From a checkpoint of a small transformer trained on Wikipedia.
Size: 4 heads of 64, 11.8M parameters.
Architecture: LayerNorm before each block, learned positions, no biases in attention or MLP, capped logits.
Training: a variant of SOAP for these matrices, 432M tokens, 6594 steps.
Each number is 128 + 24 x the weight over its row's rms, rounded and kept within 0 to 255. Layers, rows and columns count from 0. The size above them is the row's rms in percent of the matrix's.

# layer 8 attention value, 256x256, rms 0.173, rows 0-104, columns 64-127
size [107 102 111 106 103 114 123 105 102 104 108 105 106  96 104 111 104 108 114 104 111 106 106 100 101 102 108 108  97 110 104 114 101 112 108 105  96 106 102 105 103 107 105 108 100  99 105 106 112 110 105 111 100 108 105 109 105 108 103 108 104 109 109  99  92  87  95  89  88  98 104  93  89  82  82  81  83  79  87  85  97  82  97  88  98  89 102  90  99  90  95  95  89  86  90  90  95  91  84 103  87  94  95  96  96]
[[ 91 155 126 172 147 120 139 183 117 111  87 160 160 108 156 163 121  97 101  84 102 137  95 124 148 114 116 138 123 132 162 161 129 117 117 118 159 122 106 143 109 134 127 113 133 161 118 118 175  73 124 115 121 132 143 120 142  96 141  96 165  91 159 110]
 [120 122  81 144 132 138 132 137 107 149 132 169 102 123 147  97 172 128  89 143 143 127 124 111 117 149 134 164 136 104 157 146 121 123 119 136 120 133 134 143 105 119 188 128 144 129 159 159 159 121 118 112  86 118 164 120  89 129  83 112 170  94  96 106]
 [134 128 136 111 122  87 122  92 166 120  39 124  76 116 169 141 113  82 169 142 126 150 120 150 105 123 139 144 106 109 103 182 102 122 145 139 118  96 149 126 102 120  99 126 153 101 153 125 145 147 142 134 184 151 109 176 144 130 136 174 119 120 119 111]
 [122 129 128 178 117 137 129 125 140 168 130 153 106 149  89 100 137  74 159 142 144  97 150 168 149 147 127 103 120 134 139 140 139 112 197 109 116  91 117 161 110 130 135 119 160 112 103 108 119 119  78 130 135 102 161 175 109 109  97 127  92 106 148 119]
 [128 101 123 205 149 124 199 130 115 102 129 115 137 141 166 132 101 123 115 102 141 153  96 135 122 188 133 115  89 138 144 137 137 175 112 100 138 122 161  88  94 144 120 105 178 125 146  88 140 134 155 140 107 169 109 125 118  86 156 109 133  98 103 110]
 [ 93 127 149 144 140 101 116 116 100 124 166 142 125 140 111 142 138 124 104 142 105 127 109 138 130 110 129  92 126 107 174 153 118 145 185 154 139 119 114 126 130 115 112  98 178 137 112 126 115  94  82 146 153 108 117 160  99 108 107 140 166 144 112 100]
 [140 155 125 110  99 129 112 131 110 110 153 144 150 119  86 117 119 107 131 120 125 112 130  88 152 139 107 135 133 145 125 156 135 138 131 130 161 128 118 178 110 124 128 133 142  99 133 144 140 128 146 110 152 108 125 108  99 112 150 122 136 101 127 137]
 [154 160 148 170  98 128 143 101 116 164 155 146 133  81 101 114 117 161 134 150 142  98 125 115 121 141 112 150 119 119  95 138 101  99 151 103 123 137 160  84 150 152  98 125 135 149 132  94 131 136 137 122 159 115 170  85 127 118 109 120 138 130 126 168]
 [151 115  91 158 125 109 123 107 164 103  97 138 124 120 143 126 102 112 145 145 150 153 176 113 175 102 159 115  92 160 128 126 109  79 152 136 138 162 149 134  75 133  59 114  83  93 128 113 101 113 111 116  95 110 126  96 122 107 142 169 112  72 138  94]
 [126 109 127 117 107 110 119 123 107 132 130 126  99 121 138 160 161 129 135  89 106 139 126 106 151  78 132 146 134 131 134 118 184 142 125 120 108 118 124 179 143 142 145 141 129 168 133 131 123 115  99 122 113 114 138  89 122 200 117 120 110 162 147 137]
 [166 149 113 105 140 188 166 125 109 141 142 134 150 160 117  90 161 138 137 132 137 131 108 135 142 148 117 155 130 159  98  64 153 107 159 129 130 126 126 126  89 112 143 121 118 153 170 166 119 171 138 142 118  85 139 127 121 139 148 146 150 118 146 118]
 [168 147  70 109 109  91 113 105 123 145 114 182 104 122  95 111  88 115 129 105 136 146 152 139  86 144 152 104 112 140 132 115 140 117  97 145 112 123 124  91 144 120 103 132 128 121 120 126 111 104 160 144 179  91 143 145 153 126 148 109 120 111 142 156]
 [135 112 103  92 163 101 175 109 137 134 105  91 159 107 136 158 102 144 117 114 138 137 148  96 178  83 137 135 189 144  88  92 154 144 118 130 145 128  46  75 131 115 102 127 118 128 147 166 109 132 167 128 163 143 109 117 114 139 146 123 144 112 113 172]
 [126 151 113  57 121 122 121 155 153 150 113 133 108 110 126 104  99 161 161 126 107 124 142  96 104 108 155 114 102 125 119 116  96 142 153 150 135 153 120 136 107 164 117 114 154 138 147 124 193 135 163 160 104 107  80 116 163 109  88 119 150  80 178 121]
 [104 120 131 135 103 132 110 112 100 157 135 134 156 132 147  98 143 114 144 111 109  93 210 162 116 115 166 116 133 126  77 149 106 128 150  89 153 134 111 129 154 141  92 123 127 107  98 114 124 133 140 102 134 130 132  86 124 172 113 128 128  85 129 129]
 [114 178 162 106 123 129 134 109 140 146  54  70 151 119 143 146 133 129 110  88 126 133 153 178 157 119  82 129 195 129 115  98 185 153 118 164 128 150 123 113 124 142 111 130 116 101 161 152 165 168 111 108 163 111 129 124 115 141 159  92 144 133 137 149]
 [134 141  98 104 120 128 153 152 175 108 116  79 149 136 170 102 146 145 134 128 131 112  85 133 116  98 121  95 157 132 147 126 150 143 135  95 149 156 136 138 151  91 129 146 102 115 111 128 120 146  93 115 182 154 122 102 127 112 158 165 119 164 149 117]
 [130 117 107 128 187 101 143  94 131 105 141 177 143 130 130 148 144 142 106 124 149 122 115 162 126 120 110 150 155 133 105  94 115 124 170  91 129 130  91 138 118 125 117 155 104 108 118 137  95 144 145 170 155 143 120 154 161  84 115 161 133 121 160 133]
 [ 85 129 134 100 113 134 115 100 135 100 126 167 126 138 116  99 106 120 106 171 163 166 122 152 119 144 145 173 133 114 102 131 132 145 165 132 127 110 141 159 142 110 165 130 124 125 114 136 142 111 139 134 118 120 160 111 124 114 155 125 147 123  90 159]
 [135 131 122 154 144  82 128 160 101 139 162 132 144 121  68 135 162  95 141 104  91 120 117 147 162 159 147 150  83 154 152 142  91 111 117 140 140 130 112 107 123 112  96 130  99 126 137 107 131 150  99 122 134 132 103 115 120 122 133 121 144 138 110 101]
 [ 73 135 123  73 147 147 136 167 140 145 117  98 121 122 140  88 126 129 140 121 102 162 134 124  94 137 113 140  93  56 135  98 103 100 132 172 137 137 163 157 109 144 123  59 102 117 148 125 111 138 150 131 109 134 136  94 139 130 135 139 109 132 116 134]
 [122  85 109 145 133 139 142 170 157 122 132 143 146 146 133 164 150  95 110 193 109  88 112 158 168  77 116 120  75 106 145  92 128 145 108 104 143 103 164 141 168 125 119 143 173 109 122 158 131 129 115  91 131 174 106 138 134 141 141 134 143  61 152 148]
 [132 158 128 117  75 147 100 119 154 143 127 136 111  88 138 138 101 130 130 137 123 176 139 115 113  96 110 109 132 114 173 115 125 118 167 147 106  98 132  83  78 165 123 201 149 147 105 129 134 114 123 123 111  98 100 129  98 149 137 137 139 136 121 109]
 [142 200 153 146 109 139 148 127 123  71 169 111 146  87 139 142 110 140 143 113 137 156 102 132 119 153 101 101 148 138 148 160 111 156 142 147  88 151 132 120 162 193  96 170  91 157 140 114  81 147 110 131 124 108 138 129 127 136 124 115 117 123 115 130]
 [108 129 143 152 143 114 130 100 132 136  93 122 125 169  98  96 167 114 127 161 155 154 121  99 137 155 109 135 136 157 127 113 136 115 130 115 131  89 133 134 151 173 103  88 192  90 133  88 155 129  99 138 139 114 128 134 141 112 153 141  93 121 133 103]
 [140 112 159 110 144 120  91 112 156 121 126 121 127 108  79 107 108 131 154 129 131 133 147 117 136 168 137 152 100 127 122 129 111  97 128 112 159 138 125 194 155 116 153 135  84 142 123 174 103 118 140 149 100 155 147 102 145 129 158 151 129 139 161 117]
 [130 122 125  85 110 157 171 122 162  89 130  94  88 137 138 140 124 177 111 102 159 154  71 117 151 106 134 157 168 151 156 133 112 117 120 131 112  92 111 159 133 122 120 148 135 139 153 103 121 112 125 130 150 115  99 156 132 109 122 124 136 125  91 109]
 [135 157 113 106 113 121  96  89 131  92  99 169 168 108 110 165 165 163  84 119 163 120 130 118 158  89 123  99 188 145 114 117 128 102  96 141 113 150 117 129  91 117 156 113 185 186 126 104 102 116 161  96 108 141 104 140 116 146 124 134 139 146  96 118]
 [101 143  93 133 121 105  82 123 110 165 116 122 127 152 160 153  85 123 106 146  89 110 138 116 107 149 130 154 114 131 158 117 132 140 137 118  90 114 133 136 163  96 137 143  99 152 125 113 130 104 116 122 133 106 105  85 134 102 160 171 131 141 156 114]
 [124 144 146 132 136 119 127 114 161 132 132  99 126 159 165 101 145 124 116  99 108 128  86 138 124 149 109  71 144 113 149  92 155 146 131 140 146 110 152 162 112 156 122 143  80 126 139 155 127 127 119 106 147 157  98 155 164  89 124 124 162 149 106 144]
 [159  64 115 130 136 139 143 120 116 124 148 104 131 164 139  99 112 122 128 138 103  98 136 154 113  89  96 153 131 166 115 129 104 150 140 117 162 115 132 106 109 139 144 106  95 102 109 130 131 137 138 180 107 119 115  72 160 120 102 117  59 155  97 101]
 [136 132 117 123  85 159 117 134 112 101 103 153 119 127 113 118 143 120  73 127  98 110  87  92 135 166 126 167 111 134  91 124 150 107 151 135 107 138 151 137 110 132 123 120 116 135 133 108 128 144 174 137 152 141 154  96 164 164 146 126  80 104 160 151]
 [119 112 133 148 148 125  75  93 119 139  88 149 120 159 144 138 147  70 114 120 103 169 126 116 143 124 151 108 134 128 155 168 139 148 126 152  89 100 126 123 153 101 126 106 138 128 138 106 171 138 151 145 159 134 126 147 142 130 146 109 100  94 111 165]
 [113 117 150 133 169 123 127 118 235 186 173  97 162 138 104 132  86 123 160 161 146  86 151 149 135 128 138 127 115 177 119 136 147 102 170 108 114 146 175 141 105 130 101  96 107 100 120 133 131 146 167 107 135 157 130 120 125 122 133 179 110 122 137 163]
 [115 153 134 153 134 152 184 126 142 153 141 102 112 108 132 128 175 174 158 111  89 140 157 106 165 124 130 133 129 144 132 116 162 127 122 134 113 125 111 137 149 113  90 158 126 167 137 155 102  91 124 184  99  98 157 140 105  91 134 129 105 119 157  68]
 [143 158 167 136 127 123 116 114 113 127 156 150  70 127 127 141 115 120 121  97 140 144 163 142 120 110 126 159 134 115 156 127 129 109 142 115 106 119 106 125 145 180 120 110 132 128 103 125 123  94 132 120 141 164 131 141 121 169 112  86 145 139  93 142]
 [105 141 145 122 145 117 103  63 108 104 119 104 127 129 117 136 106 148 106 144 128 156 123  76 119 111 115 169 114 103 123 133 123 136 148 136 111 129 111 151 109 122 111 105 168  78 107  91 121 133 107 130 128 155 136 125 126 122 117 123 152  87  90 103]
 [130 168 130  76 120 110  79 144  97 148 153 148  86  93  99 156 116  81  81 139 121 101 148 110 144 126 101 126 122 119 164 137 155 129 129 118 152  87 145 144 133 143 131  71 162 141 112 125 127 112  92 130 104 133 185 115 119 126 108 124 153 137 180 105]
 [122 123 126  97  92 129 131 143 116 136 149 122 117 102 123 115 132 123 141 108 138 149 174 150 143 159 137 102 135 106 119 117 132 135 114 101 100 114  95 137 106 122 167  78  83  87  96 143 149 133 153 154  81 152 108 151  65 128 117 127 105 135 143 120]
 [ 92  92 148 111 151 149 182 162 126 147  89 130 139  57 166 137 110 128 121 133  81 140 139 124 206 148 123 112 106 111 143 109 122 155 163 102 116 116 109 136 136 114  73 117 156 159 135 111 159 154 152  89 141  84 150 130 132 119 102 114  97 122 105 144]
 [115 136 134 109  95 123 121 114  85 140 117  83 142 104 148 131 119 122 119 187 128 118 145 158 134 147  84  91 113 106 152 146 123  99 181 106 124 150 104 134 115 177 113 157 126 156 140 149 108 140  69 119 119  87  77 149  97 137 181 110 149 183 115 115]
 [110  98 102  79 162 159 146  95  92 113 137 105 104 119 125 129 121  81 133 117 127 133  76 103 137 124 151 105 107 157 154 140  84 126 164 160 138 108  90 111 102 141 130  99 155  74 113 139 135 137  89 128 157 137 149 118 128 129 137 147 140 114 112  94]
 [144 121 135 148 143  76 114 135 139 107 137 117 120 118 120 187 161 147 127 167  99 104 141 167 135 114 154  98 140 140 132 132 148 152 141 176 118 134 183  87 152 105 116  92 105 139 103 138 163 143 112 100 117 142 104 147  91 111 149 121 113 117 105 110]
 [110  98 210 129 117 139 141 116 109 145 146 100 155 101 104 118 156  97 157 128 138 123 106 134 103 107 149 175 142  86 145 124 126 168 164 134 125 121 138 105 111 147 167 129 116 105 120 161  96 131 124 103 149 154 131 140 129 111 113 180 139  82 111 126]
 [112 142 149 172 130  85 113 144 198 142 145 120 161 111 123 124 144 128 143 126 114  83 127  88 150 150 142 117  94 175 124 173 105 137 102 161 100 120 121 124 117 127 109 154  94 133 137 136 107 138 133 115 106 106 145 173 131 129 126 154  95 110 123 123]
 [181 115 145 146 132  87  90 143 144 107 169 132  92 135 107 134  92 148 150 140 138 113 130 150  98 136 118 124 136  98 117 145 172 112 135 138 133 114 113 116 160 130 167 109 158 119  89  94 110  93 138  93 116 138 148 119  94 131 134 102 107 112 160 137]
 [122 114 112 123 155  99 151 118  92  71 108 148 155 109  94 114 160 163 141 124 101 130  76 154 144 120  98 142 122 153 136 143 120 162  97  57  95 132 155  83 113 109 128 106 132 141 103 142 104 118 122 129 126 159 121 204 101 133 101 103 145 117 104 100]
 [156 141 104 110  82 110  94  63 113 125 119 125 166 145 101 136 144 135 134 126 122 112  88 119 117 123  99 135 113 150 112  96  93 128 148  92 114 146 136 113  95 120 140 141 134 115  98 135 126 100 122 116  95 135 136 159 135 118 123 145 135  86 163 161]
 [129 151 132 103 130 141 162 112 130  91 119 130 126  99 130 106 127 159 160 154 138 145 115 115 120 138 146 147 107 148 170  91 176 164 140 103 115 122 172 105 133 187 178 156 133  86 143 169 114 137 135 125 135 138 123 126 130 112 114 139  63 140 148 111]
 [171 109 147 124 126 127 138 121 109 142 150 118 136 117 108 160 163  89 146 136 124  92 125 133 116 119 178 143 171 112 152  91 141  94 119 130 121 114 132 116 157 143 136 114 142 103 140 114 104  99 118 149  96  69 124  81 120 130 168 139 130 113 121  93]
 [114 113 143 123 147 142 105  62 144 149  92 147 173 142 162 100 152 155  83 132 118 124 143 134 130 187  83 125 136 132 128 132 151 132 111 104 111 164 118  75 142 137 126 100 104 132 101 114 156 151 107 121 147 130 190 144 155 130 125 126 129 106  85 148]
 [116 110 161  92 139 109 132 110 148 133 167 141 173 145 127 117 175 154 110 146 111  98 131 111 137 152 124  95  96 123  74 128 118 119 146  88 101 166 132 152 122 105  98 168 117  96 160 160  85  98 156  77 135 125 115 151 120 160 124 156 163 142 150 162]
 [109 149 116  68 150 129  90 112 114 131 148  94 131 182  94 150 114  89 100 138 138  87 126 100 153 137 150 139 151 162 107 140 151 141 125  78 127  73 141 133 137 131 133 132 108 108  93 166 148 157 155  88 139 137 141 113 157 118 135 119 117 139 103 101]
 [135 135 135 170 167 112 121 106 167 126  82 103 110 135 154 110 144 119 135 150 164 162 111 153 116 118 123 106 142 156 126 103 105 115 150 160  85 114 101 138 177 149  61 152 160 136 166 111 110 136 121 129 140 137 163 172 148 139 129  99 128 174 147 114]
 [146  98 145 130  94 126 124 104  83 104 146 126 124  89 124 114 152 134 135 135 152 155 122 118 112 150 159 158 113 120 154 144 107 207 123 137 125 129 157 142 121 145 132 106  88 100 148 139 155 162 122 155 167 140 123 131 119 144 107  66  86 174 110 113]
 [134  93 141 159 162 103 120 115 121 106 144 128 115 149 127 179 141 153 129 125 117 141 151 148 169 137 146 139 128 151 150 145 129 151 131  97 169 163 129 138 165 123 114 128 149  98 150 130  94 122  95 127 132 122 132 142 112 158 157 128 103  73 140 114]
 [147 102 152 116 100 128 129 183 122 141 150 129  92 117 134 131  98 180 103 128 138 166 156 138 137 156 121 103 169 134 122 124  86 141  83 101 113 122 131 128 126 135 147 107 139 163 160 152 148  85 128 149 109 160 104 177  78 131 107  76 137 182 111  97]
 [123  96 167 150  93 171 126 119 181  95 119 139 114 114 115 103 136  94 113 123 145 122 139  97 122 105 125 165 121 134 134 148 119 138 132 143 110 201  93 117 145 104 138 129 140 111 104 106 166 143  92 122 126 134 121  98 147 137 115  98 120 148  95 149]
 [144 144  96 119  99 158 130 158 137 113 110  97 132 133 125 117 111 118 129  97 135 103 142 163 128 121 155 110 128 118 107 101 160 157 122 112 141  93 156 150 153 125 182 151 122 143 119 117 157 140 120 114 114 142 144 155 118  98 112  82  76 151 139 111]
 [109 113 157 113 144  93 148 111 129 141 121 124 138 117 124 125 116 144 153 118 200 131 144 101 123 134 137 144 159 109 111 145 118 138 133 131 122 130 146 153 102  99 144  86 166 139 123 123  94  93 151 113 132 152 125 150 111  98 138 147 143 160 155 113]
 [ 94  96  99 130 147  93 120 136 124 104  71 141 115 143 136  84 136 145 115 115 116  96 101  94 154 172 135 154 168 110 143 163 149 142 108 103 137 137 136 120 133 136 111 206  81  90 114 136 123 138 110 113 127 148 112 101 163 100 149 118 157 100 163 160]
 [153 171  98  74 146 152 124 167 124 160 114 110 135 129 158 135 160 111 128 134 121 167 143 113 116 127 110 101 160 121 154 144 114 122  99 110 105 106 131  92 131 110 144 153 115 162 163  89 131 116 172 177 125 149 111  98 169 152 164 124 160 137 158 157]
 [ 86 148 145 115 135 149 150  85 153 116 122 103 117 165 160 146 111 139 144 145 117  98 188 133 127 131 197 127 132 136 122 150 178 154 111 124 154 124 149 143 126 129 142 136 111 141 157  90 100 114 119 140 118 163 143 152 143 109 131 100 145 103 118  94]
 [109 131 142 178 138 155 115 139 122  90  96 154 101  98 140 129 116 117 166  88 122  97 111 116 133 122 160 113 107 148 135 136 139 130 124 172 122 136  92 128 141 115 109 116 130 137 134 117 166  83 149 129 134  90 116 129 108 145 143 134 109 183 141 201]
 [127 139 163 138 136 141 121 147 130 155 155 127 128 118 128 103 165 187 133 160 130  88 141 141 131 122 154 185 115 102 143 144 112 157 146 149 136 116  93 164 110 121 115 136 125 122 113 141 101 133 132 126  70 110 130 141 103 139 131 147 140 146 106  88]
 [160 121 137 107 130 109 113 156 142 175  90 142 138 108 133 149 164 117  90 149 152 135 120 103 134 160 151 120 127 110 134 172 117 120 150 139  90  88 118 140 167 134 110 145 119  99 143 115 101 117 129 118 120 133  69 144 145 128  91 128 140 160 127 129]
 [134 118 140 133 115 144 180 138 124 124 140 150 137 102 160 106 147 108 139 101 138 115  80 159 118 129  83 119 170 131 223 150 142 110 122  89  75 142 134 139 134 125  86 117 132 114 160 130 154  77 148 124 102 151  88 156 121 133 136 148 119 143  95 108]
 [126 119 141 112 127 150  62 119  79 161 137  93 140  70 162 157 132 132 126 127  97 149 112 148 191  88  98 111 102 136 165 146 145  98 132 110 109  91 109 118 152 116 107 119 111 157 128 109 171 109 143 114 115 112  95 154 119 141 128 128 115 152 115  79]
 [109 135 108 119 105 103 164 128 151 128 144 138 160  96 160 140  93  92 154  97 114 163 120 139 163 116  95 149 136 121 113 107 187 142 138 104 159 139 152 124 105 166 133 121 121 112 151 150 134 130 123 121 165 146 152 152 145 138 137 142 120 124 156 112]
 [ 80 133 138  95  89 123 159 160 107  92 150 101 143 167 116 119 131  80 156 125 121 141  98 120 128 109 136  85 145 123 146 120 110 121 107  88  74  78 157 135 108 150 105 146 158  77  93 110 125 105 149 111 140 126 127 117 117 127 127 101 143 164 150 109]
 [178 109 158 100 124  96 151  99 141 125 136 138 166 109 132 105 120 139 151 152 132 170 156 152 110 127 172 101 109 124  89 111 134 147 167 137  97 142 141 118 110 112 171 103 104 152 108 107 133 111 112 165 135 122 166 131 103 100 159 126 105 137 155 156]
 [ 95 121  88 113 119 149 135 143 122 153 128 117 116 129 130 134 115 156  86 115 112 126 135 132 147 156 128 139  81 134 160 115 133 112  94 143 136 136 116 138 131 149 119 130 108 147 130 148 153 169 153 138 106 109 113 118 187  92 107  68 162  95 114 108]
 [153 147 150 133  96 133  77 146 119 115 152 154 119 122 154 115 117 178 109 155 143 116 147  99 132 124 150 155  93 129 128 116 112  91 152 163  98  95 137  77 151 168 126 165 126 145 109 180 128 121 139 127 149 140 137 154 125 132 149 101 156 150  86 108]
 [155 100 104 140  86  83 122  91 116  95 158 149 135 122 184 146 140 135 132 156 113  95 150 123 134  94 122 134 111 145 138 119  80 103 131 135  89 146 171 123 142 136 128 160 141 155 100 153 125  91 113 174 135 113 177 115  81  86 152  93  98 111 146 124]
 [115 136 166 106 121 112 170 109 139 138 132 129 153 114 133 159 118 135 145 118 133 142 124 128  66  96 104 155 130  95 138 125  82 144 120  97 140 155 150 119 128 149 106 105 158  90 194 105 111  94 136 172 139 118 161 173 121 164 149 175 154 138 101 137]
 [141  99 120 109 125 127 153 169 129 153  95 127  94 128 129 133  81 121 138 134 110  82  83 112  71 158 150 114 140  97 129 145 100 112 100 118 130 110 144 108  93 118 133 126  99  99 164 106 126 101 132  94 119 136 121 162 110 157 121 155 105 106 139 157]
 [108 110 135 134 135 105 120 130 161  66 104 132 122 142 106 112 123 142 121 116 117 110 112 127 134 119 128  89 156 138 168 144 102 146 125 186 112 130 154 121 110 148  99 136 143 105 131 105 116 181 118 129 118 122 161 108 130 128 139 134 150 131 124 151]
 [123 160 106 155  88  89 158 109 113 162 152 141 166 157 137 133  94 137 146 137 127 135 165  95 124 103 146 134 116  92  92 104 143 133  98 143 112 115 126 134 106  96 132 122 121  93  86 186 160  87 132 135  96 146 160 152 113 146 129 122 147 135 152 145]
 [137  80 128 147 157 121 122 115 160 163 157 125 124 111 142 153 149 102 128 111  85 131 140 116 151 145 139 127 143 105 128 136 131 112 136 121 143 141 150 155 105 128 156 147 148 133 122 115 147 112 146 148  82 108 131 154 153 128 144 130 163 150 152  95]
 [136 127 115 146 138 167 111 118 147 143  94 126  74 148 105  99 143 144 160 140 140 105 128 126 145 149 172 150 130 136 122 110 108 161 154 105 118 138 139 149  83 147 137 146 127 167 150 120 119 101 144 144 142 100 132 169 131 143 114 144 114 134 125 131]
 [134 111  91 114 171 147 161 147 125 128 117 141 116 136 124 145 125  97 130  93 106 176 145  80 154 109 118 148 162 178 144  75 169 140 118 117 142 124 126 127 119 131 122  96 103 114  74 118 124 123 148 127 154 124 100 143 105 119 128 119 128 125 131 125]
 [130 117 137  74 111  86 133 153 136  89 105  73 193 120 136 114 129 158 142 165 114 130 112 114 107 123 108 121 106 129 138 144 120 108  88 167 161 136 126 132 113 103 140 158  79 142 114 100 119 103 144 118 151 127 137 146 133 159 106 180 141 128 147 127]
 [110 108 125 117 148 125 160 108 128 140 156 146 137 136 159  98 155 184 128 135 160 142 127 115 150  86  93 157 102 111 128 140 115 103 165 225 134 122 123 145 146 105 105 130 104 179 102 121 139 148 125 103 110 135 153 132 189 114 108  98 117 116 147 107]
 [142 129 104 110 124 126 118 114 127 129  66 135 119 155 137  94 127 133 139 126 139 122 119 121 141  82 133 133 104  81 132 146 127 103 165 124 139 134  96 119 123 109 124 134 112 129 181 125 129 116 107 136 139  99 123 144  93  83 167 127 126 150 108 164]
 [153 105 123 106 135 128 194 141 119 113 153 128 128 132 130 128 124 118 127 112 162 146 141 117 109 133 122 108  87 150  89 119 119 112 164 127  67  92 113 139 106 141 146 153 117 121 103  92 149  91  99 138 139 106 140 117 152 109 138 103 151 146  72 163]
 [144 116  99 106 144 115 104 145 173 111 152 142 141 167 125 122 142 165  98 115 110  73 160 127 120 110 172 175 155  94 120 150 125 135 157 128 140 119 110 150 119 110 111 122 107 134 131  87 161 100 100 149 137 129 129 108 144 140 104 167 161 125  82 166]
 [102 138 108 133 108 121  98 130 114 101 157  73 142 108 169 147 147 101 151 122 134 156 129  70 135 135 129  89 141 130 115 121 165 129 113 138  87  93 156  86 170 119 132 122 100 157  82 149 131 131 136  98  99 140 135  84 132 123 122 108  83 159 123  93]
 [161 106 132 148 157 174 102 136 109 119 166 153 164 141 119  81  93 183 138 134 110 129  88  87 102 163 142 126 102 101 145 158 134 141 161 144 106  95 114 158 134 124 120 169 118 124 124  96  87 116 142 172 115 127  92 141 144 151 151  72 166 135 127 113]
 [123 147  89 144 118 120 140  91 148 140 117 137 157  94  93 141 140  85 143 110 122 145 107 150 117 138 114 108 119 135 135  78 167 131 101  95 126 151 165 157  98 141 188 124 146 105 105  91 131 149 114 137 152 114 128 113 142 146 147 111 108 120  75 161]
 [142 144 123 121 100 142 114 126 130  95  67 144 120 158 134 108 104 130 117 142 113 149 144 141 133  98 106 111 178 121 151 123 149 161 124 118 139 156  85 140  98 127 130  88 100 114 115 132 154 123 107 154 114 109 114 141 129 119 133 138 167 152 134 133]
 [136 155 132 110 164 103 158 108 128 106 172 144 140 131 137 107 117  87 111 132 119 112 129 109 119  93 163 120 116  94 119 127 165 161 148 116 126 169 133 142  93 121 127 125  91 118 122 148 139 100 139 124 113 120 167 128 148 112 157 123  87 182 161 138]
 [101 117 118  83 131 117 154 139 146 135 100 102 172 121 123 125 131 105 108 154 145 145 124 106 138 126 119 168 128 146  85 117 139  81 113 142 145 107 112 134 144 123 107  91  98 128  84 116 161 142 127 112  85 132 130  77 145 133 110 124  88 149 109 168]
 [144 149 125 134 138 150 156 125 114 159 130 108  82 147 129 141 130 169 137 153 139 129 145 189  94 163 137 180 114 117 109 109 143 145 147 158 124 120 142 142 127 120 145 117 148 131 109 116 110 153 106 163 131 112  99 111  78 128 134 137 112 112 118 134]
 [123  78 103 119 140 148 101 102 119 110 142 144 115 166 121 104 124 128 115 163 130 107 124 178 122 109 147 147 137 113 161  78 148 116 151  91 133 136 100 161  98 124  99 143 126 144 151  92 119 108 103 108 136 183 173 122 105 122 123 149 107 110 130 182]
 [147 108 148 135 161 142 133 162 171 144 125 146 169 160 112  97 120 106 147 137 127 122 106 142 106 131 151 121 172 165 135 127 171 145 128  93 135 119 150 106 129 133 167 124 196  93 100  92  77 120 127 117 165 118 134 144  90 116  99 169 101 169 103 135]
 [136 133 111  84  85 165 129 155  91 135 155 134 115 117  91 130  84 103 160 124 122 131 150  71 134  63 137 101 133 133 142 159 135 141 129 132  67 100 151  97 141 154 150 121 128 154 120 133 145 138 120 123  74 125 106 137  94 126 132 115 119 139 136  99]
 [158 142 154 125 115 134 149  95 138 158 120 103 145 126 106 142  94 107 126 163 150 120 146 162  87 107 164 127 141 122 170 149 101 108 149 136 106 136 136  98 124 115 115 121 150 146 136 147 117 116 139 132 148 141 176 123 128 136 128 113 119 106  57 134]
 [166 135  68 133 111 101 109 131 137 158 143 125 151 128 116 147  95 162 113 143 133 117 114 112 129 132 127 141 118 119 149 189 152 119 137 116 124 113  64 126 167 183  44 126 118 124 120 136 111 185 142 114 111 122 123 117 151 142 153 193 111  97 128 127]
 [124 178 150 113 118 151 143 161 142  97 132 127 103 130 117 108 133  94 124  86 115 116 141 174 201  92 108 106  98 108 137 127 115  77 104 121 106 155 115 145 155 119  89  76 122 138 142 114  97  94 125 109  89 131 124 121 147 148 164 175 140 157 149 120]
 [153 145 128 103 154 128 138 160 126 118 135 154 132 132 143 143 128 171 120 116 140 125 148 210 125 112 121 159 113 143 114 131 160 123 121 113 141 103  86 129 139 144 121 128 130 171 177 110 157  77 129 120 156 125 136 151 134  76 118 134 136 169 180 154]
 [131 109 129 152 139  96 154 154 176 136 132 130 127 103 113  86 131 154 120 116  96 145 137 166  82 122 172 136 126 114 114 133 125 120 122 130 119 143 139 144  96 141 140 153 103 124 103  78 146 136 147 152 173 143 150 136 108 104 111  85 122 124  69  77]
 [122 148 157  87 136 137 135 147 134 125 170 168 156 145 161 135 131 128  72 155 195  86 166 131 103 117 135 124 101  64 153 167 116 142 129 121 114 121 106 135 133 129  97 125  92  78 114 115 112 117 160 127 134 133 127 138 109 152 141 139 160 139 127 103]
 [169 137 118 167 129 135 122 138  76  77 163 107 106 132 108 131 161 142 126 150 124  80 140 104 152 137  78  63 145 111 108 104 165 140 119 134 133 156 144  86 133 136 135 177 125 127 114 115 117 132 161 139 133 116 140 124 105 150 125  71 106 154 112 150]
 [133 138 128 123 149 131 128  91 131 107 152 115 138 105 172 104 134 181 101 129 176 135 155 115 121 111 149 120  96 165  88 139 145 103 156 178 113 128  78 116 121 140 106 110 123 126 115 153 112 173 116 128 105 107 116 119 155 146 140 135  70  97  93  90]
 [ 96 130 140 136 161 103 129 119 147 119 151 121 100 143 168 116 117 115 111 121 116 146 153 127  90 126 121 130 119 132 104 120 122 121 156 170  97  95 131 139 107 116 121 160  87 103 124 143 127 153 118 136 121 154 123  82 160 127 105 117 122 121 147  64]]